Part of a small language model's weights.
Size: 3 heads of 64, vocabulary 9010, 21.2M parameters.
Architecture: rotary positions, no biases in attention or MLP, untied embeddings, normalized queries and keys, attention and MLP in parallel.
Training: 274M tokens, 8359 steps.
Each number is 200 + 20 x the weight over its row's rms, rounded and kept within 0 to 999. Layers, rows and columns count from 0. The size before them is the row's rms in percent of the matrix's.

# up: layer 7 MLP up, 1152x384, rms 0.222, rows 1106-1151, columns 288-335
# down: layer 7 MLP down (transposed), 1152x384, rms 0.143, rows 1106-1151, columns 288-335
up1106,099,231,183,190,221,170,211,183,203,179,178,194,230,179,160,209,219,172,194,187,179,194,203,246,216,206,207,180,228,204,199,241,173,231,164,218,210,190,195,185,219,178,194,192,192,205,181,163,201
down1106,099,203,202,235,206,218,242,206,225,206,185,241,208,208,208,188,214,156,182,169,171,233,212,203,206,158,197,197,216,202,194,167,196,202,174,217,203,224,201,230,176,182,201,178,207,234,165,191,204
up1107,101,206,146,206,195,179,185,210,219,238,188,246,214,234,211,218,209,223,170,221,201,212,191,180,228,186,207,215,222,227,198,244,224,182,174,175,163,196,221,189,185,173,179,195,205,186,193,231,225
down1107,099,162,178,201,185,194,223,229,182,165,209,170,199,195,205,188,246,179,202,183,196,212,204,235,187,208,220,172,156,231,192,170,214,193,186,204,213,193,228,189,211,197,226,173,166,186,190,235,159
up1108,099,184,192,197,202,187,220,193,183,223,207,180,191,214,191,219,192,215,164,193,168,213,178,195,191,166,197,201,224,204,184,202,168,197,182,208,170,227,211,178,183,177,185,210,206,197,171,190,227
down1108,100,196,223,206,199,174,205,215,182,184,220,175,179,209,202,178,188,213,222,199,195,221,197,221,215,215,248,190,199,221,191,196,201,211,216,211,199,195,195,192,183,214,202,206,165,222,171,180,224
up1109,095,200,195,208,198,200,217,214,199,196,164,181,221,215,181,189,184,168,194,225,231,184,176,221,189,231,211,189,186,201,198,211,211,209,190,187,217,200,200,212,182,151,202,176,186,177,173,183,179
down1109,093,163,207,222,216,199,215,166,207,212,219,208,190,220,203,194,203,214,218,176,160,222,183,240,167,178,211,214,161,197,178,220,183,221,197,186,209,224,232,228,175,189,179,188,226,210,222,234,197
up1110,105,206,144,200,178,157,190,206,223,208,199,169,186,198,181,200,199,208,215,190,205,188,198,194,195,205,229,219,212,238,232,198,226,221,243,175,190,189,219,204,228,224,182,185,183,203,207,206,211
down1110,102,184,236,186,206,162,183,173,175,155,161,187,176,203,234,189,208,210,188,173,203,179,197,167,210,238,190,194,185,214,213,209,210,220,187,222,198,223,183,175,239,169,189,188,207,190,198,215,184
up1111,094,243,226,175,203,170,189,210,206,207,198,215,213,185,178,192,202,214,179,197,196,189,224,199,196,190,150,194,197,179,210,212,161,187,222,192,204,199,218,169,152,218,190,189,177,199,188,187,190
down1111,091,213,164,217,190,236,175,209,214,231,203,176,175,187,215,200,226,187,212,174,199,184,185,204,216,215,206,180,203,218,227,164,173,193,228,209,217,203,174,218,206,238,238,217,186,202,212,222,212
up1112,097,205,187,214,192,195,204,196,188,229,231,208,194,197,203,206,244,197,227,241,188,190,208,193,178,216,187,173,186,191,196,192,210,211,200,194,208,218,194,163,233,219,169,221,208,204,212,212,223
down1112,098,212,226,210,184,196,217,164,184,214,209,192,163,210,202,189,214,219,224,211,183,195,177,192,206,193,201,254,192,213,187,172,190,237,193,183,203,210,199,224,175,184,190,206,212,217,210,213,211
up1113,095,187,179,211,209,161,236,186,186,186,206,239,182,210,176,213,212,217,177,207,210,207,210,195,211,219,194,232,192,173,225,234,192,219,200,260,214,208,211,203,212,190,198,230,267,226,183,230,188
down1113,097,193,164,204,208,195,202,207,223,181,210,160,191,208,209,217,173,196,188,211,214,209,201,178,204,204,213,194,170,232,251,244,202,178,188,213,216,183,205,179,225,221,202,203,212,219,229,222,184
up1114,110,182,192,188,209,222,217,223,222,239,201,171,216,196,209,211,198,171,246,216,168,211,229,236,255,210,240,157,174,194,198,205,220,184,174,230,221,202,226,223,175,224,211,200,211,169,220,204,222
down1114,116,193,187,179,212,180,199,213,193,209,162,229,193,205,209,212,199,248,195,196,181,210,200,168,195,236,207,206,197,218,219,172,190,179,209,214,212,194,191,170,183,202,186,179,215,204,233,203,206
up1115,103,189,213,241,189,217,192,199,222,210,196,166,218,208,223,217,218,211,182,217,250,197,206,203,204,225,234,189,211,163,211,238,194,196,222,186,217,202,209,192,173,177,219,219,218,181,226,200,210
down1115,110,204,230,224,188,199,161,225,156,181,251,177,215,201,206,222,227,215,203,169,224,194,210,202,227,177,202,229,216,176,215,169,192,217,211,205,218,196,232,211,181,208,195,211,195,220,207,188,192
up1116,104,206,205,187,232,207,197,184,225,217,171,224,189,226,201,239,198,236,184,218,204,181,184,227,203,178,215,186,206,231,202,196,191,206,189,215,176,176,199,191,232,229,212,236,200,183,192,186,212
down1116,099,202,205,219,198,195,183,182,221,200,178,207,196,169,178,189,209,207,188,151,186,179,190,196,156,212,163,226,185,183,233,204,191,145,211,214,182,163,203,190,182,196,173,190,196,153,204,183,180
up1117,098,207,229,182,205,195,189,166,205,202,189,191,191,185,222,180,196,195,211,221,214,218,166,252,234,238,227,163,169,186,209,192,207,195,164,208,168,193,230,181,203,156,196,222,200,192,199,217,189
down1117,096,215,170,185,203,171,230,190,182,206,210,207,174,211,220,226,171,205,207,194,200,165,217,212,227,198,190,237,215,194,191,219,221,213,194,201,208,170,214,198,182,172,218,213,219,171,198,226,241
up1118,102,189,213,212,227,180,200,209,209,205,203,181,192,203,234,233,198,188,189,221,186,198,203,229,180,223,174,166,209,181,226,217,174,186,175,200,185,198,216,176,210,207,218,194,235,177,214,200,191
down1118,097,217,218,198,182,206,207,207,185,186,225,198,215,214,209,221,188,199,182,218,172,203,229,166,186,232,133,192,214,197,187,199,187,198,215,213,202,235,164,195,187,214,175,146,223,190,268,212,225
up1119,111,192,202,194,227,215,226,203,175,221,186,169,177,185,227,196,221,179,218,152,221,199,223,208,232,180,155,170,253,200,185,219,195,209,227,202,168,189,196,194,200,192,206,190,177,172,194,201,208
down1119,113,166,200,209,215,214,186,192,212,204,240,167,173,191,209,195,170,190,188,192,181,221,197,193,193,200,206,193,240,197,192,197,188,198,220,162,197,188,168,165,217,214,223,198,195,207,203,211,184
up1120,102,195,213,225,193,209,190,178,196,194,195,216,213,231,223,215,176,197,194,190,204,205,189,199,205,222,213,184,164,210,213,197,204,170,207,154,214,174,218,210,203,190,187,229,217,240,167,212,215
down1120,099,247,223,223,215,169,178,194,204,261,199,183,213,176,190,201,190,185,200,222,226,195,170,183,207,211,199,173,209,192,162,194,229,199,219,190,212,201,202,212,200,198,181,251,187,196,190,176,205
up1121,101,167,218,182,204,190,223,229,190,210,163,203,178,209,197,186,220,194,195,208,215,209,220,220,181,164,197,195,194,189,214,192,204,205,190,207,215,209,178,228,177,238,170,204,194,199,186,211,219
down1121,100,200,191,197,195,183,202,191,209,151,190,159,205,219,204,185,215,180,179,164,211,188,211,213,227,190,183,189,192,207,205,248,208,219,206,175,216,198,191,224,203,210,190,187,208,198,202,186,185
up1122,101,150,210,211,209,204,198,188,180,215,182,190,195,190,189,194,198,191,183,213,163,187,215,188,208,187,210,213,203,179,200,176,172,201,197,203,197,164,179,205,175,209,165,190,191,228,217,213,187
down1122,107,224,222,189,218,178,175,225,228,193,231,208,158,207,198,166,183,187,203,210,158,216,232,208,154,220,227,191,201,215,192,204,220,209,193,223,189,194,206,188,197,210,173,173,200,217,219,215,194
up1123,095,215,199,203,149,198,216,174,174,218,213,206,192,200,190,180,213,196,172,220,187,183,226,192,179,232,219,181,217,217,216,244,213,189,230,218,198,239,222,235,168,183,188,184,206,212,199,223,234
down1123,095,224,167,214,209,205,198,220,180,197,205,220,172,158,179,191,222,212,167,219,180,238,196,224,213,215,185,217,208,175,222,202,190,168,152,175,192,190,208,158,219,204,191,217,204,213,159,203,188
up1124,097,223,188,216,218,192,196,215,175,224,197,220,234,242,211,190,200,220,174,186,222,240,162,205,173,202,228,196,207,180,203,159,252,202,193,191,188,165,214,212,208,205,179,217,201,186,163,199,187
down1124,097,210,196,224,213,232,171,211,211,190,218,203,187,213,170,216,192,209,197,214,210,186,161,183,185,233,187,187,197,212,229,216,200,211,205,177,217,224,213,210,192,180,172,180,208,211,219,189,237
up1125,089,210,213,173,192,201,214,191,193,206,216,201,197,189,177,224,174,177,186,231,211,182,189,223,203,187,199,182,189,184,219,167,232,229,209,212,220,186,165,191,204,222,227,199,212,210,212,166,197
down1125,095,187,156,185,209,188,199,183,214,178,165,186,208,243,221,208,191,227,199,212,218,214,244,182,205,220,188,200,200,181,185,183,180,216,172,204,177,208,205,225,219,161,169,194,195,208,202,215,200
up1126,102,208,200,217,183,192,208,208,200,191,192,241,188,165,211,212,204,214,195,195,186,216,190,186,181,178,175,175,204,205,194,227,180,226,188,200,204,197,196,166,167,201,197,177,172,209,176,187,209
down1126,102,186,217,193,232,205,215,201,204,176,208,233,172,210,217,200,204,229,239,187,192,214,202,201,200,208,218,187,213,238,189,216,181,193,217,203,211,191,230,173,241,201,208,193,186,207,212,184,193
up1127,098,171,178,199,210,214,222,191,198,189,190,180,200,230,213,197,202,188,166,225,208,215,238,188,214,233,189,164,202,206,216,176,202,213,211,195,190,176,231,199,196,251,188,192,221,178,197,219,189
down1127,099,197,185,195,186,193,246,185,203,174,208,172,208,182,214,207,183,203,190,211,224,183,212,178,213,173,235,203,192,197,215,185,169,180,194,211,195,188,204,220,200,231,189,199,230,232,163,211,195
up1128,102,218,170,209,210,221,211,248,207,192,186,181,197,226,211,167,192,253,188,216,214,185,207,244,223,241,215,186,191,205,204,192,204,244,190,186,241,176,174,180,193,216,229,186,207,171,222,192,200
down1128,108,195,172,215,225,198,191,199,209,177,195,197,173,210,220,186,191,207,178,221,222,186,182,210,226,162,203,179,186,211,203,164,202,198,184,186,214,177,173,180,217,198,225,219,172,207,200,197,189
up1129,102,221,225,203,194,161,226,203,230,195,213,216,170,167,187,164,170,180,191,198,206,185,169,243,192,246,207,151,233,238,203,191,207,206,197,191,180,197,218,220,186,190,222,214,215,180,238,204,187
down1129,103,183,209,222,189,178,209,192,222,198,215,224,174,212,207,193,198,168,219,226,164,196,176,167,212,196,217,208,177,220,237,206,181,178,174,206,208,204,189,251,173,232,200,220,200,198,183,212,214
up1130,110,200,193,196,219,176,209,234,197,215,217,184,192,192,197,201,204,196,232,194,187,200,184,200,201,231,191,222,208,231,205,227,226,226,224,212,206,200,217,174,207,151,241,182,169,243,195,232,247
down1130,106,189,200,186,181,194,218,208,203,175,193,185,185,213,170,170,217,242,192,226,207,178,207,174,191,175,184,189,191,187,196,226,208,218,205,196,199,180,176,195,229,157,191,212,216,231,179,178,203
up1131,098,178,232,215,192,157,199,180,199,191,186,212,218,180,230,246,232,150,185,204,234,186,214,210,207,215,198,232,249,202,168,217,236,200,232,190,230,233,217,157,202,214,231,187,194,206,194,189,180
down1131,099,199,168,222,180,187,206,202,188,207,200,211,207,198,194,207,178,201,208,195,193,227,192,214,141,168,234,197,169,260,217,227,221,219,200,219,181,179,197,189,199,216,213,204,188,195,213,208,233
up1132,096,214,184,191,202,198,235,174,202,211,204,197,201,224,209,194,164,152,192,209,181,214,194,166,187,181,193,200,178,177,157,214,190,152,172,175,220,200,207,152,192,191,210,207,220,172,183,224,196
down1132,092,198,215,220,192,234,189,170,221,194,202,207,238,174,206,178,226,190,183,209,208,144,182,196,217,205,196,224,189,162,190,223,211,217,183,237,189,188,165,223,198,182,192,209,222,205,164,217,201
up1133,100,204,188,212,204,220,170,193,194,199,231,201,191,163,180,172,167,230,217,224,197,203,217,206,200,200,198,191,198,193,209,224,158,217,162,206,171,211,173,160,188,206,203,186,172,188,196,186,164
down1133,098,219,210,165,219,188,198,239,221,185,204,173,196,178,247,207,227,166,183,179,200,190,224,223,211,195,187,184,198,213,228,214,239,215,205,211,212,166,174,195,213,181,195,205,207,176,201,197,232
up1134,098,190,210,208,202,198,214,218,193,216,200,215,207,181,227,204,184,219,199,242,182,185,142,224,174,219,195,226,213,229,194,192,187,212,180,224,230,171,210,194,200,205,173,230,225,163,172,169,187
down1134,094,201,222,197,250,190,197,207,208,181,202,239,192,203,172,225,213,223,235,224,207,199,182,178,203,176,184,196,183,176,188,216,188,230,202,211,198,205,208,194,175,187,221,236,209,219,190,227,196
up1135,110,200,201,198,201,231,183,206,198,191,199,211,194,227,182,187,181,208,166,188,203,212,228,191,219,180,225,220,202,245,224,217,227,208,178,216,171,209,175,201,198,207,211,197,186,194,178,165,178
down1135,108,191,203,219,202,185,227,206,174,185,225,208,177,181,205,190,178,199,182,216,187,234,210,194,207,195,193,223,222,240,229,205,216,215,223,197,195,181,183,166,182,213,199,193,195,222,235,224,193
up1136,101,169,215,168,198,203,211,179,175,205,222,197,171,204,192,200,199,237,225,196,230,226,186,184,208,233,169,208,233,204,201,194,187,213,186,206,174,192,193,180,192,204,172,203,193,219,236,199,203
down1136,106,238,228,203,191,183,192,199,181,175,204,193,227,171,188,204,166,192,200,193,209,147,168,233,169,245,187,189,200,173,211,214,194,157,192,180,210,213,220,238,210,210,165,183,177,189,200,231,221
up1137,102,195,207,215,189,171,173,204,177,207,171,197,187,206,215,208,149,195,214,214,205,206,236,219,205,221,227,183,181,214,198,206,205,243,188,180,203,193,213,199,165,205,179,192,221,200,214,198,198
down1137,103,197,223,198,214,190,161,172,176,208,182,194,187,218,222,199,190,229,237,187,198,198,199,190,178,209,203,197,231,206,179,201,220,196,200,181,207,204,184,199,203,215,210,211,198,176,204,196,215
up1138,107,202,194,192,186,203,185,197,194,187,180,178,206,194,206,199,177,169,170,223,177,253,232,232,233,178,198,181,192,185,199,195,206,220,153,190,237,215,208,178,204,206,204,200,203,208,239,190,209
down1138,103,210,177,209,206,197,198,217,162,193,200,214,214,214,172,199,184,232,202,212,165,221,177,190,178,198,215,204,209,201,195,203,189,192,227,220,169,178,194,176,202,215,166,189,211,197,234,163,198
up1139,097,206,180,210,181,209,175,203,185,167,222,224,183,192,200,190,163,205,230,210,189,219,204,175,192,227,234,226,179,206,211,199,168,186,202,222,224,169,185,183,230,211,232,192,187,231,204,238,222
down1139,097,196,192,224,247,215,226,188,164,185,182,165,240,188,197,176,201,171,192,238,204,179,218,171,198,208,204,174,175,206,189,182,196,225,190,199,215,196,188,177,193,205,173,219,208,196,229,187,205
up1140,095,193,204,229,184,234,189,201,205,195,255,189,196,189,190,203,162,201,226,193,221,192,206,205,198,212,210,156,211,198,165,212,181,242,199,205,188,187,220,204,213,226,215,191,213,177,209,210,217
down1140,101,219,226,221,213,174,205,172,200,201,229,169,236,189,209,165,211,185,241,178,225,195,221,184,194,141,178,176,231,214,190,199,179,191,201,226,166,214,186,212,194,183,219,214,195,214,172,201,179
up1141,093,203,191,217,159,209,209,219,173,196,228,244,183,233,190,162,192,197,174,190,208,192,195,203,195,192,222,215,226,213,181,196,185,200,182,190,174,183,231,173,230,195,179,229,193,209,210,185,210
down1141,091,207,192,196,186,188,167,188,217,186,157,205,191,168,226,179,215,192,163,186,205,195,202,227,208,208,195,232,202,190,189,194,153,200,190,209,214,180,220,196,215,193,183,163,167,206,244,187,186
up1142,098,190,178,207,226,206,211,197,206,195,186,204,198,200,191,223,206,186,212,188,215,177,192,183,164,180,214,181,213,205,217,219,176,201,217,207,219,192,214,188,215,234,216,222,220,205,198,197,242
down1142,095,185,145,228,196,194,202,199,235,216,217,176,185,207,220,202,194,188,195,186,216,251,223,187,163,208,215,189,204,202,193,215,179,218,181,199,223,187,201,196,196,207,161,191,222,170,232,217,186
up1143,122,219,192,178,203,236,205,205,189,203,224,198,219,204,177,195,211,220,236,188,198,184,218,188,201,191,182,227,199,222,227,206,228,198,177,208,182,202,204,193,195,186,190,199,178,212,184,231,232
down1143,116,170,204,213,216,189,206,222,161,178,174,179,191,194,196,184,182,193,223,198,231,186,246,191,208,206,186,230,165,203,208,205,229,178,204,220,213,200,204,203,208,199,210,178,193,231,224,210,204
up1144,098,215,189,220,178,207,195,179,210,218,201,210,190,169,182,181,188,207,193,190,205,180,187,213,195,210,212,225,209,182,189,177,210,220,229,233,200,200,229,253,169,172,211,205,168,207,210,204,179
down1144,098,205,181,173,183,208,158,190,193,213,222,192,208,218,234,200,238,193,210,207,246,191,218,207,189,230,240,219,165,210,223,205,218,156,130,177,217,244,204,213,155,172,176,222,186,223,212,179,198
up1145,100,191,186,191,216,193,190,179,187,169,212,169,223,199,205,179,192,203,164,202,180,221,188,186,170,167,195,195,199,198,178,164,233,217,211,200,229,171,237,176,154,176,190,180,203,178,198,203,183
down1145,105,166,191,183,178,224,177,194,174,192,224,219,174,185,218,210,218,210,200,202,183,242,223,215,251,187,160,196,229,199,210,223,216,207,208,185,218,182,206,143,183,191,213,240,209,193,206,188,223
up1146,100,161,224,208,186,186,208,238,221,204,254,193,193,204,245,184,181,162,223,192,210,181,211,224,178,152,226,188,204,205,172,172,190,194,197,207,193,201,172,225,235,217,182,164,198,201,187,224,186
down1146,095,155,227,165,177,225,186,186,215,204,218,212,231,203,202,171,211,221,173,206,192,176,246,216,211,230,205,195,187,243,197,219,179,196,171,193,211,209,198,203,235,158,210,187,211,205,194,231,204
up1147,098,189,208,197,178,223,200,211,203,183,185,209,205,228,211,199,184,188,183,182,227,153,215,199,194,203,190,190,211,191,173,216,162,214,210,193,210,232,210,201,205,171,211,235,220,189,204,195,224
down1147,099,183,193,199,189,213,230,188,216,176,191,208,180,212,199,211,180,191,205,179,215,191,198,181,151,212,218,189,196,159,237,179,201,185,222,192,177,189,192,207,200,178,195,227,174,185,206,201,220
up1148,097,196,190,229,192,200,218,185,205,177,186,236,204,227,188,195,198,208,230,205,191,238,201,203,170,217,200,205,203,177,217,200,200,167,212,204,221,188,188,239,200,196,186,194,212,201,200,216,195
down1148,103,183,202,181,187,188,187,179,181,181,200,220,202,206,220,164,193,193,199,198,246,188,170,201,200,220,197,199,192,184,191,217,218,217,191,212,190,207,209,184,221,212,209,221,229,232,179,203,166
up1149,094,184,160,194,194,193,167,170,206,203,217,192,220,209,197,193,165,228,222,224,207,227,189,227,197,182,195,235,181,221,202,186,208,210,172,192,203,157,188,223,209,223,206,197,189,169,228,193,235
down1149,097,217,188,216,203,202,193,191,215,224,199,219,202,193,207,196,213,193,190,213,234,209,193,214,204,189,201,215,200,230,245,202,181,189,216,193,202,211,178,196,201,196,232,268,219,199,216,181,206
up1150,098,224,253,177,202,163,186,173,188,185,194,200,210,189,162,219,206,191,191,214,210,201,213,165,218,177,184,163,197,189,171,202,186,232,192,216,230,189,219,193,187,206,203,217,200,211,182,158,243
down1150,095,194,190,233,178,218,234,208,223,193,157,188,212,226,195,218,196,174,184,155,230,224,165,188,163,196,183,180,188,218,241,223,179,204,190,166,169,195,219,223,201,205,231,204,204,221,188,191,197
up1151,097,217,198,176,243,217,214,195,196,202,229,207,224,201,202,206,211,205,206,216,202,168,208,195,209,226,237,178,190,199,195,159,210,178,192,191,189,205,210,218,190,189,209,206,174,244,190,201,201
down1151,098,193,179,224,189,217,173,212,206,209,203,211,201,191,206,199,217,211,171,184,214,194,204,191,222,214,176,227,201,201,186,200,155,231,212,183,229,206,196,209,185,209,178,187,155,186,242,196,206